python train.py --norm_eps=1e-05 --bias="none" --init_std_o=0.0 --init_std_down=0.0 --optimizer="soap_variant" --lr=0.00443 --beta1=0.95 --decay_fraction=0.948 --batch_tokens=[16384, 32768, 49152] --seq_len=1024 --doc_mask=true --steps=4208
Each number is 128 + 32 x the weight over the matrix's rms, rounded and kept within 0 to 255. Layers, rows and columns count from 0.

# layer 11 attention query, 128x96, rms 0.0839, rows 58-63, columns 0-95
[[102 114 185 127 175 103  92 158  58 188 183  77 118 131 133 135  79 243  61 179 113 159 119 150  98 157  84  96  77 140  64 150 147  64 127 129 183  59 236 124 156 119 214 127 162 121 109 131 135 145 167 144 147  93 116  82 107 206 160  96 142 142 166 136 140 159 189 122 143  88 138 134 164  90 103 104  89 166 187 181 104 113  98 234 170 115 134 187  98 145 126  81  69 112 148 118]
 [ 83 116  97 114 181 186 135  93  97 127 115 124 135 138 109 120 133 131 132 152 113  56 234 144  88 148 144  92 162  92 152  72 157  95 128 165 134 124 104 103 191  92 159  82 133 211 107 140  85 166 158  94 151 124 115 222 121 101 153 164 125 107 114 154 131 157  96 112 135 175 118  72  79 114 116 115  85  81 117 131 155 116  56 168 129  37 167 126 163 140 122  63 117 128  97  99]
 [140  94 142 202  73  85  82 156 146 133 126 154  79  99 158 135 108  54 118 155  86 113 135  59 150 158 111  83 125 114 130 139 143  97  45 128 150 160 120 132 111 106  78 119 154  98  92 176 152  93 213 100 140  66 170 147 150 150 137 102 122 176  63  35 123 185  60 102 186 145 181 110 145 167 111 104 123 159 145  54 146  58  99 110 163  93  93  77 171 170 149 146 181 161 132 146]
 [110 164 177 123  70 146 124 155  91 105 106 158  96 168  52 155  74 122 125 116 122 130  30 150 127 155 134 111  59 113  40 173 107 170 120 152 156 202  72 104 210  90 173 178 159 115 176 150 110 135 159 207 133 138   9 127 136 186 173 135 160 152  81 150 148  58 156  72 147 170 123 152 146  87  95 164  96 136 131 147  74 182 108 124 118  72 113 192  28 164 132  94 125 175 116 126]
 [137 199  94 159 121  92 129 159 103  94 208  68 100 122 191 112  97  82 157 135 123  52 151 168 123 156 136 102  51 139 122  82 152 137 122 102 170 115 114 131 145 165 194 109 166  46 189 168 123  80 174 106 120 203 140 174 126  74 145 154  81  74  47 163 165 122  97 135 119 125 198  92 168  94  90  97 163  85  70 108 170 149 112 131 153 106 126 135 124  28 123 117 138 201 159 104]
 [ 60 129 127 119 163 132 144 169  58 180 110 214  90 157 105 163 130 154 125 127  85 190 130 107 192 126 159  85 127 171 140 161 120 115 116  96  75  90 227 144 119 150 103 139  82 105  83  93 136 155 120  88 212 104 124 110  81 176 128 153  85 117 230  94 134 139 129  67 131 100 185 128 116 189 130 110 131  90 199 168 125 142  76 136  99 107 147 129  89  89 125 115 131 170 128  76]]
# layer 11 attention key, 128x96, rms 0.0849, rows 58-63, columns 0-95
[[165 150  60  82 163 118  41 158 131 165 216  88  90  84 159 168 122 139 105 128 128  90 145 132 155 149  94  96  90 120 104 196 165 129 102 127 134 104 182 193 132  93 197 162 156 175 103 117 137 176 203 129 159  88 103  79  93 209 160 126 116  78 161 101 120 128 136 100 110 105 136 144 185 139 110 139 116 120 187 183 108  57  73 165 131  52 123 148  55 140 109  59 129 122 129 130]
 [ 87 160  58 163 147 143  71  64 116 100  91 171 152 149 116 145 163 160 136 118  89  85 167 139 114 117 152 119 132 131 122  84 177 127 155 188  83  87 117  67 159  99 100 151 198 183 151 192 120 238 137  98 174 142  71 182 174 117 162 116 118  88 162  93 130 150 100 128 156 156 138 141  78 118 185 114 160  33  84 155 153 172 128 123 109  72 186 151 114 167 114  65 144  68 132 134]
 [160  78 136 135 100  76  76 227 147  87  96 189  93 102 101 151  87 118 134 181  62 141 121  45 105 132 161 125 129 106 180  56 165 192  84 120  87 192  88 167 106 133 107 130 122 112 162 154 120 117 132  55 120  96 176 129 188 175 126 133 107 146  37  85  81 155  94 130 142 185 169  93  93 130 100  75 128 117 159  87 161  61 133 131 194 117 181 114 157  91 143 140 142 177 138 143]
 [152 122 103 103 150 125 120 146  88  91  92 115  61 170 140 135 127 106 152  71 156 120 100 158 114 119 119 137 111 151 100 165 107  95  63 161  87 192 120 100 200 135 161 184 130 145 162 154  90 100 186 141 161 241  70 106 127 217  73 130  96 155 114 119 124 113 147  70 140 134  85  71 114 111 145 145  38 141  99 134 192 121 140  77  80  68  97 151  70 202 156 149  70 118  72 111]
 [187 168 170 168 128 148 102 197 142 113 111  83 112 108 198  98 105 174 169  99 139 111 128 139 106 206 123 100 147 157 131  61 163 101 119 122 107 139 127  92 150 193 166 138 139 120 124 148 133 103 147 118 204 207 163 197 138  82  49 174  95  57  82  67 170 102 121 117  74 118 199 138 149 144  93  46 144  81  28 149 150  94 108 123 161  65 120 177 135  80 113 138 119 135  94 153]
 [128 155 108 121  98 128 126 116 123 129 142 165  42 127  57 107 172 129 179 148  86 149 124 142 208 149 139 111 111 171 113 190 124 130 100  73 103  91 174 123  95 101  74 137  60 109 103 115 129 208  98 135 180 131 182  88 110 111 179 137 129 115 214  83  94 147  71 105 156 126 132  88  76 199 168 134  89 117 145 144 125 130 134 179 162 166 121  85  55 144 126 100 183 116 120 144]]
# layer 11 attention value, 128x96, rms 0.0743, rows 0-29, columns 0-95
[[157 136 134 127 122 159 140  95  96  94  93  96 116 100 138 104 183 109 143 136 138 119  82 144 107 111  21 186 112 160  93  86 127 162 162  96 182 116 191 144 186 159 145 123 166  98 145 126 149 154 141 121 119  82 154 152 134 143 129 154 148 138 159 115  94  79 121 116 129 118 181 129  55  99 173  37 155 139 100 131 122 136 157 166  97 112 121 140 141 127 131 116  99  73 155  90]
 [190  96 166  99 177  97  97 146 124 125 144 123 148  34  95  72 124 155  53 141 255 142 180 131  95 117   0 169 175 101  79 124 108 112 117 138 119  92 131 153 111 144 141 165  69 152 119 119 112 129 133 136 155 129 136 105 145 100 154 111 140  86  92 137 106 113 142 142 134  71 154 162 131 130 120 160 111 112  85  81 158 104 151 131 152 128 137 111 181 160 156 114  67 146  90 140]
 [175 149  70 154 109  72 165 133 112 108 146 143  82 149  93 153 121  87 145 132 113 136 119 183 185 121 104  96 162 137 113 138 101 145 112 113  35 152 104 190 158 149 126 161 122 180 156 157 146 125  99 143 118 133 153 135 128 108  96 124 134 123  10 115 122  99 134 104 184 198 187 155  65 100 146 183 161 129 128  78 133 167 146 145 104 103 142 108 123 194 124 113  82 123 185 160]
 [174 151 143 124 155 133 169 107 146 106 116 157 163 152 192 116 173 191  70 170  88 144 143 116  75 126 152 139 120 192 118 106 133 115 191 140 126 132 152  88  79 148 119  50 126 183 147 133 159  92 148 134 122 153 173 103  74 165 117 127 103 140 121 155 111 110 127 100  85 100 140 130 148 184 112 141 172 115 110 142 141  84 163  88 155 167 128 156  92 189 141 113  97  92 188 144]
 [ 99 124 159 172  98 144 109  75  85 131 197 102  76 113 102 127 187 114 148 127 149 151 141  90  82  63  34 134 131 150 127 148 120 118 146 115  74 177 169 137  84 133 185 112  40 129 163 107 162 100 185 173 107 129  94 161 112 116 110 146 158 124 123 148  99 115 107  99 212 113 162  76  55 123 133  81 161 144 129 179 102  96 154 122 138  98 135 176 133  80 133 171 159 147 123  78]
 [152 158 115 117 159 149 150 107 131  83 103 108 150 151 137 111 123 146 139 157 126 129 130 159 127 129 155 140 183 107 149 133 136 143  78 157 139 127  98 125 148 172 150  45 156 160 158 121 125 147 139 157 187 145 156 142 116 195 165 132 154 106 119  69 163 120 146  89 113  74  83 105  57 120 134 165 124 109  29  58  86 130 129 100 160 132 147 127 166 156 118  82  63 102 113 181]
 [160 102  66  75 138 164 123 110  61 151 167 154 168 140 128 133  94  62 104 124 140 158 161 130 157 134  93 141 126  78 123 162 142 116  88  91 136 225 105 124 161 172 106 197 137 102  90 114 100 164 166  79 143 140 180 156 157 176  95  97  84 169 149  99 174 184 111 130 112 129  91 169 108 131  88 143 121 150 104 121 156 165 151 125 139 119 140 107 200 147 100 125  77 101 126 165]
 [151 117 168 100  98 148 125 104 105 139 135 112 154 135 164 160 135 146 134 110 147 139 176 175  84 101 145 100 110  73 117 136  74 129 151 134 138  61 137 164 124 134 181 133 109 171  94 137 181 108 203 163 136 180 108  48  86 134 103 127 122 116 178 168 167 126 208 102 133 104 143 115 111 108 165 113  96 183 116 144 171 106 157 138 160 172 120 147 124 152 157 157  81  75 204  95]
 [ 97  86 167 187  94 141  85 139 123 154 159  85 160 186 148 128 143 134 144  56 140 125 153 157 167 121 179  80  83  94 173 118 146  86 170 118 185 138 145 108  92 124 127 130 101 138 102 143 161 167 110  91 110  95 155 200  85  80 172 165 106 132 160 110 138 137 118 180 168 140 128  96 125 112 148 173  60 161 106 159  97 156 108 180 131 123 121 140 139  72 107 152 179 102  74 108]
 [131  46  90 195  59  80 131 186 121  62 155 106 129 150 201  88 150 118 116 109 113 149 111 146 104 145 130 138  78 174 136 130  96 119 109 105  45  85 101 128 123 122 185 136 123  88  89 118 144 129 116  63 124 107 154 184 104 131 161  85 139 127 123 108 142 116 122 158 192 112 199  90 116  79 153 124 120 131 201 119 120  97  55 115 160 117 151 112 106  70 112  73 116 133 105 162]
 [112  50 183  97 116 117 170 124 151 154  80 178 148  88 137 135 163 123 145 163 106 167 139 185 156 136 134 161 180 168 131 139 141 151 130 143 108 121  82 125 109 159 174  85 176  96 102  90  93 141 113 163 144  97  99  91 128 115 160  73 157 149  84 167 158  54 184 150 162 127 115 131 104 126 155  75  86  97 151 131 118 160 152 132  80 115 102 151  86 121  91 107 176 171 144 184]
 [ 81 130 114  68 121  99 131 156 130 134 145 120 153 112 103 144 189 101 169 155 130 110 185 130  91 114 138 117 148  89 142 186 145 121 151 104 156 131  99 129  93 115  74  76 129 128 129 127  84 105 136 133 148 122 116 172 149 145 125 105 139  94 165  89 103 169 117 114  91 122 114 123 165 158 156 122 165  97 140  68 178  69 153  84 155 145 133  30  96 116 130 143 170 128 112 104]
 [161 165  88 118 188 102  66 142 156 112 110 131  70  84 134 118 134 134 147 158  99 167 225 173 161 107 161 141 127 117 102 189 215 130 139 141  89 168 114 119 129 128 100 134  74 120 122 103 161 161  23  87 111 142 116  93 108 147 158  98 146 137 113 111 121 166 129 194 129 149  88 111 164 118 171 110 118 141 127 128 109  98 137  91 123 147 163 111 168 105 138  87  86 149  76 101]
 [195 153 143 171 152 183 114 175  91 130 171 165 128  89 142 127  93 127  91 152 177 177 161  89 185 132 106 133  82 110  98 119  89 119 117  97 111 147 171 117 148 130 103 146 108 133 131  87 161 136 107  91 139 130 135 112  77 112  82 135  89 157  77 139 133  95  75 102 122 151 119  93 145 126 104 166 100 129  78 105  99 127 135 195 147 151 111 172 129  89 152 130 132 142 158 122]
 [115 115 118  40 150 149 135 137 136 152 131 135 164  78  18 155 145 136 161  73 195 102 198 127 101 165 167 136  86 109 129 116 140 115 146 143 161 181  96 142  96 143  60 220 115 151 135  94 138 137 187 132 196 118 127 152 171 104 124 183  85 133 124 156 167  93 176 105 105 126 138 161 103 165 112 141 150 122 105  98 154 201 103  99 173 148 156 127 133 143 120 149 175  95 135 100]
 [110 132  37 135  58  62 126 151 120 131  91 237 126 176 134 200 130 117 171 147 136 116  34 148 172  69  96 119 124 119 102 171 155 155 182 104  85 214 127 214 204 149 116 161  99  97  74 180 137 141 131 109 106  99  71 129  92 222  73 104 141 103 145 144 127  81 131 145 149 110 133 144 116 121 142  80 105  96 120 150 124 152 219 143  94  85 164 159 125  98 160 153 123 162  96 127]
 [114 140 109 107 128 111  93 107  78 129 124 135 153 129 194  98 127  89 111 156 149  97 118 185  57  95 106 174 162 116 116 107 126 106 165 169  55 114  98 129  96 108 150  89 126 133 166 111 115 103 174 110 162 167  97 177 146 151 169 135 131 109 120 128 148  91  65 160 114 102 130 131 127 125 117 153 154 112  54 105 142 122 121 144 112 160 143  96 126 100 106 129 179 163  97 130]
 [122 130 165 108 137 141 144 126  95  95 129  85 160  96 111 130  93 108 119 111  95 151 141 126 149 138  85 145 138 112 104 189 113 122 156 119 108 150  83 127  71 161  83 131 120 112 115 185 149  87 158 106 144 142  87 137  88 177 104 103 112  68 125 156  95 193 173  66 122 138 183  56 112  87 150 148 121 132 148  79 106 164 138 144 121 115 124  72 113 123 141 157 124 153 157  81]
 [133 117 155 117 131 140 121  91 140 102 111 163 148 133 128 105 143 125 170 171  67 107 106 149 113 163 119 160 137 175 111 117 135 129  88 149  78 117 147 181  89 137 140 119 131 187 111 102 147 103  76 103 141 186 154  86 131 139 105  64 108 134 106 125 131 146 147 149 150 107 111 159  85 126 139  97 113 133  95  85  85 107 115 103 117 111  97 109 106 112  96 139 140 132 118 123]
 [ 88 161 153  82 134 105 122 117  98 119 138 151 123 125  89 108 120 124 125 112 119 134 124 114 198 117  96  73  71 182 147 158 121 159  67  89 177 153 104 105 146 126 141  84 139 116 103 107 116 170  96 150 131 136 114 119 185 157 142 117 129 123 154 103 128 146 110 125 139 127 134 145 194 127 113 141 217 169  60 140 134 147 170 177  81 122 138 150 139 138 117 112 111 155 122 142]
 [140 112 133 129 132 145 118 156 236 118 133 135 148 131 118 109  92  98 157 116 105 146 137 109 120 181  94 139  92 146 136 104  37 106 137 138 168  73 142 119 122 125 168 118 153 110 108 129  98 141 128  93 178 109 113  94  93 113 127 107 105  89 132 126 128 114 149 140 106 148  72  98 111 116 106 109 127 137 111  87 143 139  91 117 154 129 162 123 143 113 100 126 159 147 178  45]
 [133 193 182 126 211 144 166 160 103 148 115 146 178  98 140  79 128 105  60 129 142 181 185 146 135  80  89 158 176 104 131 153 117 155 116 138  57  90 108 125 164 104 107 162 117 146 108 122 105  98 140 126 120 206  15  99 112 157 140 123 103  54 110 180 119 129 202 155 100 158 126 110 130 146 153 144 150 143 132 114 154 200 114 108 139 149 199  51 142 150 120 101  79 159 141 142]
 [ 98 117 192  99 115 152  95 128  87 139 146 160 158 179 110 117  95 124 102 149 192 105  90  91 127 143  40 116  94 116 144 191 169 134 153  92 157 140 109 114  69  92 179  99 111 122 136  98 126 163 212 156 147 110 120 110 120 137 212  80 201 106 155 182 149 100  77 152 143 144 138 128 138 178 136  89 113 118  97 152 132 131 140 149 193 145 102 191 108 154 148 167 124 106 125 119]
 [125 163 104 163 192 125 120 107 206 144 122 133 115 127 114 116 165 153 159 114  76 133 121 125 144 111 127 123 187 112 159 134 121 153 107 162 130 160 112 106 163 195 167 196 129 153 180 155 146 134 129 152 118 129 183 164 141 158 118  93  74 165 110  95 150  87 159 164 159 156  35  85 100 134 145  91 142 129  44 124 145 132 151  93 151  61 120 163 167 135 157  59  72 144 129 122]
 [151  91 160  99 103  84 158  97 139 104  75  53 191 119  86  87 166 114 145 161 102 132 148 123 133 152  63  71 147 159  98 124 173 209 168 138 150 177  98  99 189 146 113 129 176  78 110 161 103  58  88 133 174  83 133 121 157 132  81 125  93 132  93  78 138 179  48  88 157 152 130 148 123  90 179 137 185 156 121  80 193  86 157 107  96 120 120  96 103  92 142 159 105 123  56 151]
 [151 204 142 134 123 109 116 215 140 139 126 115 166 124 112 153 150  60 123 110 126 140 127 117 145 132  90 143 120  91  91  96 101 125 158 136 143  72 157 142 132 148 102 221 122 132 176 128 130 102  44  90 135 161 188 122  94 157 137 134  56 160 149  81 141 132 174 111  91  90 108 128 139 114 129 122 143 119 142 103 137 121 132 121 134 118 184  94 163  70 100 153 107 130 160 111]
 [113 108 124  83 177 140 132 137  98 123 186 125 129 111  86 131 102 138 164 118 142  73  77  99 162 164 128 134 117 124 113 130 113 214 120 100 140 119 130  84  85  92 107 114 153 176 185  92 121 152  86 135 122 114 147 112 160 124 103 141  92  77 145 103 110 134  47  99 100 105 152  76 111 116 196 115  98 120 122 130  94  94 115 151 127 110 167 153 131 104 134 175 123 112  76 113]
 [182 103 167 110 191 141 106 194 139 143  80 137 138 154 115 108 132 102 143 114 104 115  86 136 171 175 161 156 137 115 131  76 122 143 173 116 137  60 119 102 166 121 153 161 117 132 169 141 112 141 152 111 142  88  70  97 138 176 164 123 108 105 122  77 141 158 129 140 131 120 135 125 137  96 106 104  81 134 159  98 156 167 147 174 127 128 121 140 176 138 112  81  69 119 136  89]
 [ 87 104 123 175 132 179 143 146  98  75 105 197 134 153 169 145 152 130 104 150 143  89 122 100 138 110 145  93 125 159 131 178 162 171  91 173  95 124 147 100  96 117 121  88 157 146 164 103 139 101  97  99 193 130 177 244 145 180 142 128  88 140 134 146 104 117 117  91 100 133 175 139  73 106 110  97 139  43 162  84 126 121 118 105 147 131 164  54 118 120 144  98 132  79  45 142]
 [102 140 103 172 110 141 145  83 121 115 133  98 153 101  91 124  75 113 163 132 143 143 146 111  99 155 182 137 138 138 145 141 132 139 175 138 114 128 115 132  81 147 109 139 158 159 160 120  99 162  94 174  83 104 174 161 133  63 139 104 155 178 180 197 117  89 175 161 140 132 142 170  84 127 132 125 114  78 179 189  71 112 145 121 145 130 174  97 135 127  93 139 163 112 182 176]]
# layer 11 attention output (transposed), 128x96, rms 0.0684, rows 0-29, columns 0-95
[[110 184 115 116 136 114 110 140 128 141 134 135 144 137 132 106 101 109  64 162 146 103 125  99 136 148 166 125 136 129 109 161 137 110 133 133 109 131  36 139 125  78 104 140 123 155 114 133 124 111 103 149 125 176 100 144 134 152 150  99  97 128 116 148 119 126 121 112 152 128 136 136 136 117 120 133 122  98 140 133 111 133 101 126  99 128 102 113 116 144 148 144  74 161  87 138]
 [ 48 158 109 117  86  94 157  80 139 117 135 137  90 154 156 189 174 104 142 106  25 115 109 126 124 124 197 115 108 160 187 152 174 191 160 107 151 165 114 132 141  98 125  86 148 147 137 103 108 106 110 172 129 113 100 151 137 138 139 163 108 144 144 131 133 172 110  92  88 125 168 160 101 117  95 118 132 127 146 102 161 138  87  87  95 112 143 101  89 108 103 178 148  52 107 127]
 [ 84 129 167 122 152 139 119 136 165 124 132 105 151 130  85  97 153 111 104 116 151 131 116 130  96 142 112 156  82 133 125 115 126 119 179 115 177 125 140  86 137 114 126 115  98  81 125 112 135 144 170 112 150 133 116 154 111 154 154 169 103 102 180 162  97 154 124 146  91 108  67 127 159 176 100  74  99 125 108 160 139 117 114 101 152 154 135 121 124  74 157 149 183 159 109  81]
 [117 104  75 143 113 159  95 161 165 121 151 121 134 123  81 154 119  90 162 124 112  97 156 155 156 110  78 110 157  88 126 132 120 132  92 128 138 125 130 144 161  70 147 197 145  91 131 144 123 189  79 130 117 142 137 123 125 123  95 111 120 112 147 149 172 140 131 153 179 181 140 115  97  86 130 107  70 156 148 146  95 165 118 189 131  78 118 168 143  95  84  97 146 128  29 118]
 [160 114 152 103 154 115 117 133 120  93 149  90 122 127 140 159 117 134 114 136  98  98 128 149 120 163 167 125 132 110 151 133 141 161 124 134 113 108  90  86 159  94 108 181 198 150 116 153  87 156  92  70 121  97 131 115 152 121 118 139  95 105 117 105 153 153 122 123  41 123  98 161 144 119 142 161  83  85 137 116  85 172  87 136 126 155 159 111 150 148 170  98 107  94 102 149]
 [118 106 118 161 125 138 106 153 128 148 173 171 135 107 129 132 130 152  90  84 162 120 112 121 113 136 125 103 106 138 111 142 124 132 139 101 135 108 206 188 120  63  79 172  95 141 128 137 124 118 120 139 139 101 118 162 164 126 131  82 101 135 140 154 106 112 131 177 143 109 166 175 150 126 127  91 141 125 179 181 135 134 116 146 125 107  86 140 108 155 119 145 163 148 125 115]
 [ 99 171 155 136 144  91 144 114 148 113 125 133 112 135 140  94 158 134 150 124 133 139 137 136  77 111 125 128 102 162 115 132 128 152 153 153 136  43 243  99  70  81 142  31  65 168 155 145 136  69 117 190 135 130  63 125 120 115 191 141 137 110 125 151  86  82 166 119 146 147 159  83 112 137 135 114 148 143 136 118 124 122  82 117 136 145 175 115  87 127 116 132 175 160 155 122]
 [113 169  93 165 120 148 135 138 137 136  90 139 100 131  93 131 171  95 151  98 135 122 147  90 140 170 129 129 170 158 124  92 167 149 104 143  84 157 124 107 133  91 103 125 140 116 130  98 123 119  77  57 152  94 162 158 173 106 116 146 119 136 113 134 133  92  70 119  99 139 129 132 159 142 137 137 122 113 118 126  72 133  94 148 139  85 151 134 166 113 147 125 130 167  50 130]
 [141 160 121 105 138  80 154 155 127 112 110 171  75 107 125 113  95 116 154 154 177 158 133  92 134 117 117 130 153 164  92 131 100 167 119 130 106  86 139 156 123 147 155 173 102 157  99 145 104 106 169 167 183 147 106  96 164 171 105  90 171 137 113 109 119 127 155 103 100 126 100 124 172 151 106 127 177 128 163 112 138 126 185  98 116 104 132 125 140 214 167 149  92 177 177 167]
 [ 87 235 121  84 182 164 114 138 126 186  64 189 121 127  64 168 102 139 124 135 175 129 129 128 130  86 113 124 167  94 114  97 125 133 149 138 173 188 129 158 148 111  93 133 116 151 154 127 125 132 133 216 169 134  84 106 152 145 133 134 158  72 151 149 110 179 136  97  79 138  57 153  90 159 130 158 118 125 112 113 143 139 217 112 100 124 110 142 158 145 139 185 115  99 134 116]
 [119 178  83 141 135 107 127 187 131 130 144  86 101 164 119 123  97 141 126  98 119 130  60  85  82  90 140 111  84 120 105 132 125 107 148 117 191 153 139 137 190 164  97 137  91  89 148 145 138 117 114 154 120 127 145 156 138 145 114 172 119 108 160 113 127 175  82 147  95  97  97 131 145 146 106 134 165 184 122 127 118 111 114 107 160 138 135 136 162  92 126 129 102  80 124 118]
 [181 114 137 154 118 180 121  66  92 130 146 150 124 108 180  89 106 148  68 114  96 141  85 165 134 145 133 146  92 169 168 110 108 117  97 133 115 170 188 109 160 163 159 138 141 140 126 146 134 121 154 115 106 115 131  94  99 137 147 140 137 174  99 154 138 102 174 133 189 152 140 143 109 113 104 144  92 119 132 169  94 180 116 171  89 112 157 188 111 144 108 116  85 123 133 136]
 [ 96 115 150 135 108 166 168 132 134  93 165 113 128 198 123 114 161 114 127 103 119 118  70 131  77 136  79 131  96 127 139  75 104 151 118 117 178 118 117 115  89 143 164 101 159 135 111 137 107 102 231 171 154 122 114 164 101 139  85 153 143 107 155  94 125 101 120 113 125 116 141 136  87 137 114 116 129 105 136 119 119 158  97 125 122 132 129 103 100 130 128 184 142  78 131 165]
 [ 67  72  92  91 135  69 169 103 163  89 120  70  93 187 149 140 149 132 172 136  76  95 122 163  84  99 112  93 184 140 160 146 140 140 132 157 147  73 108 103 109 118 156 120 145 141 105 126  86 126 139 172  92 143  99 145 130 135 165 137 135 107 164 109 107 162 138 147 144 132 146 135  81 120 154  89 164 114 175 130 126 114 110  88 109 102 128  88 119 150 108 156 132 135 103 162]
 [160 186 168 178  85 100 135 122 117 137 155 121 107 134 186  95 138 113 140 173  71 182  91 107 162  98 137 152 138 162 105 151 133 160 145 114 118 117 172  98 164 112 163  59 110 126 144 115 127  83  96 139  64 107 111  91  94 169 139  92 204 167 109 105  77 146 103 153 128  76 157 117 173 119  97 123 154 153  76 176  80 153 158 149  79 125 156 103 149 112 148 139 119 157 134 117]
 [117 142 117 111 197 178 127 156 167 124 162  48 154 119 116  45 111 144  91 132 154 149 185 143  88 166 130 158  99 154 134  76 142 152 124 171 161  72 112  57  63 147 144 133 152 131  99 144 120 114 141 109 113 136 167  97 133 122 148 135 103 100 121 137 105 168 103 103 132 182  88  91 129 109 125 172 140 132 141 114  97 140  82 114 118 132  88 158 161 147  54 122 115 158 128 115]
 [130  84 130 144 146 122 159 146 148 121 144 143 109 103 105 135 102 160 100 124  55 145 114 101 158 150 138 101  94 128 115 199 138 128  94 107 181 158 186 138 143 128 117 160 140 115 124 194 127 164 130 132 103 108 157  89 143 138  99  81 134 166 149 109 110 139 188 106 170 135 131 155 131  87 139 120 111 137 201 142 118 146 167 133 126 100 113 159  96 165 108  95  91  92 150 156]
 [133 115 155 154 134 160 126 100 167 174 136 164  93 159 125  75 115 162  84 153 141 159  93 180  75 119 122 127 153 118 165  90 153 140  92 122 150 103 115 120 165  56 162 132 136 140 139  99 103 107 136 153  89  97 125 123 163 130 170 117 171 152 156 161 157  86 100 181 137 110  89 159 101 152 147  89 127 137 115 175 146  87  76 137 168 171 163 168 109 154 125 116  84  86  98 123]
 [102 137 115 147 135 107 183 147 139 111 182  85  94 130 108 148 100 101  93 102 151 141 154 108 102 155 116 144 129 103 129 123 151 139 140 113 175 148 125  85 168 106 126 130  92  76 130 111 143 132 160 168 126 109  96 154 124 133  98 206 132  77 177 115 124 129 110 106 117 174 119 118 175 151 108 136 132 113 146 132 132 173 157 133 148 128 127 166 130 135 125 108 101 134 142 125]
 [140  61  86 114 158 152 147 115 132 113 127 131 150 122 210  85 140 131 130 119 167 106 122  99  60 129 151 142 187 124 119 135 158  83 132 163 132 133 151 130 110 165 115 106  82 169 189 135 137 130 138  97 117 117 155 133  89 114 117 132 135 172 123 127 122 133 152 166 122 111 110 141  96 139 157 123 115 119 166  99  96  71 116  89 121 145 131 123 159 110 137 131 149 116 148 134]
 [ 86 133 128 146  87 110 152 147  55 141 107 144 109 147 135 115 135  91 125 189 135 140 116 127 123  81 153 105 185 102 123 125 156 136 125 154  97 153 113 188 125 104 107 129  95 143 137  92 153 133 120 179  95 171 136 126 161 157 145 155 155 126 147 182 126 155 105 136 177 135 166 129 119 138 168 137 154 157  93 139 112  90 159 150 120 130  98 113 122 122 127 136  75 113 122 196]
 [ 94 108 151 147 111 113 110  66 154 138 144 109 105 143 138 153  91 107 199 148  72 125  82 158 123 121 183 111 128 123 124 113 171 119 153  89 183 143 137 128  85 147 126 120 180 111 187 139  98 148  98 119  78  77 177 128 176  89 138 118 162 194 175 130 177 114  61 137 132 107 141 170 115 106 139  84  88 128  89 142 120  76 138 117 122 115  96 164 109 117 108 113 157  67 132 101]
 [153 113 101 154  95  84 160  86 133 129 106 130 133 118 149 153 147 167 166 133 127 164 184 105 115 132 191 152 166 142 140  82 120 117  98 126 107 128 144  99 153 133  98 155 159 133 159 166 151 106  67 119 153 139 142 114 139  98  89 166  98 126 128 116  86 172 162 144 136 100  99 120 182 114 112 144 127 172 128 149  91 121 141 120  96  77 191 127 178  78 121 125 161 115 128 114]
 [125 108 154 114 119  96 109 155  69 105 160 101 125  92 123 131  99  89 128 172 147 146 167  90  99 128 127 137  75 127 135 155 142 149 177 121 102  88 167 170  82 113 104 121 113 117  94 120 125 139 134 119 136 142 143 135 137 126 112 156 119  64 149 149 119 126  78 119  85 115 190 127 125 127  96 146 133 110 145 129  86 136 132 142 118 151  91 113 107 110  69 171 148 108 130 122]
 [ 83 162 122 133 167 193  95 140 170 115 188 171 106 107 165  98  92 126  91 113 126 134  43 150  95 129 135 162 119 116 162 137 127  69 103 111 171 134 120 182  91 132 131 117  62 170 158  84 129 159 153 149 125 165 115 108 102 143 159 117 145 120 185 175  94 111 191 146 129 104 121 119  92 157  90 114  94 109 159 117  92 147 112 153 102 128 147 164 114 158 133  86  99 131 149  80]
 [ 94 123 107  65 157  90 160  53 118 132 127 133 109 114 137  78 104 119  97 125  86 116 166 163 120 125 147 140 124 155 135 162 136 142 135 156 160 187 120 124 129 114 127  89 117 139  97 142 117 133 170 172 135 112  82 146 122 126 110 135 148 134 160 166 123 119  93  85 126 196 129 100  76 128 116 150 106 122 137 110 137 151  97 117  97 146 124 151  89 159 126 119 114 122  97 132]
 [172 118 166 109  88  91  99 107 180  84 142 138 113 133 149 135 123 156 105 114 152 155 115 106 117 142 116 113 171 134 155 151  87  96 110 120 114 164  94 166 154 103 127 152  98 124 116 124 131  79 154 103 104 134 132 150  87 106  92 126 134 172 135  91 145 120 181 160 133 128 114 143 153 153  94 110 172  73 164 133 134 133 170 105 140 147 127  77 143 190 216 126 158 151 167 120]
 [111 167 109 133  90  87 141 154 104 148 117 135 141 111 132 102 128 125 129 123 170 140 142 160 141 111 125 165 129 139  76 130 140  85 111 116 148 131 147 170 114 102  89 133 137 120  91  83 168 135 126 161 100 144 143 189 132 108 119  92 116 141 124 181 146 121 121 137 125 157 144 128  99 149 163 107 159 141 121 138 112  76 123  84 131 147 106 112 113 146 156 178 140 130 152 115]
 [184 101 113 117 111 102  96 120 211 131 187 100 136 144 104 168 117 144 101  94 155 135 102 144 120 132  91 140 161  87 121  72  73 149 131  96 196 160  91 156 143 114 121 161 169 111 127 142 151 133 128 154  68  98  83  84 110  87  98 106 164 127 132  79 161 116 162 145 141 121  71 143 196 143 138 158 104 164 104 211 139 112 209 150 165 113  76 176 161 176 151 173 188 156 231  94]
 [158 158 178 114  91 113 109 178 141 143  99 171  97 174  93 152 108 140 133 129 109 126 117 126 140 116 112 114 111 101 142 124 115 124 178 117 110 109 134 143 151  59 131 117 134  59 161 157 126  82 168  92 203  96 104 110 114 185 160 141 131  99 115 117 147 130  93  99  89  83 106 100 147 168  88 122 157 188 109  94 189 137  89 133 136 147 128 132 139 113 167 102 139 143 114 150]]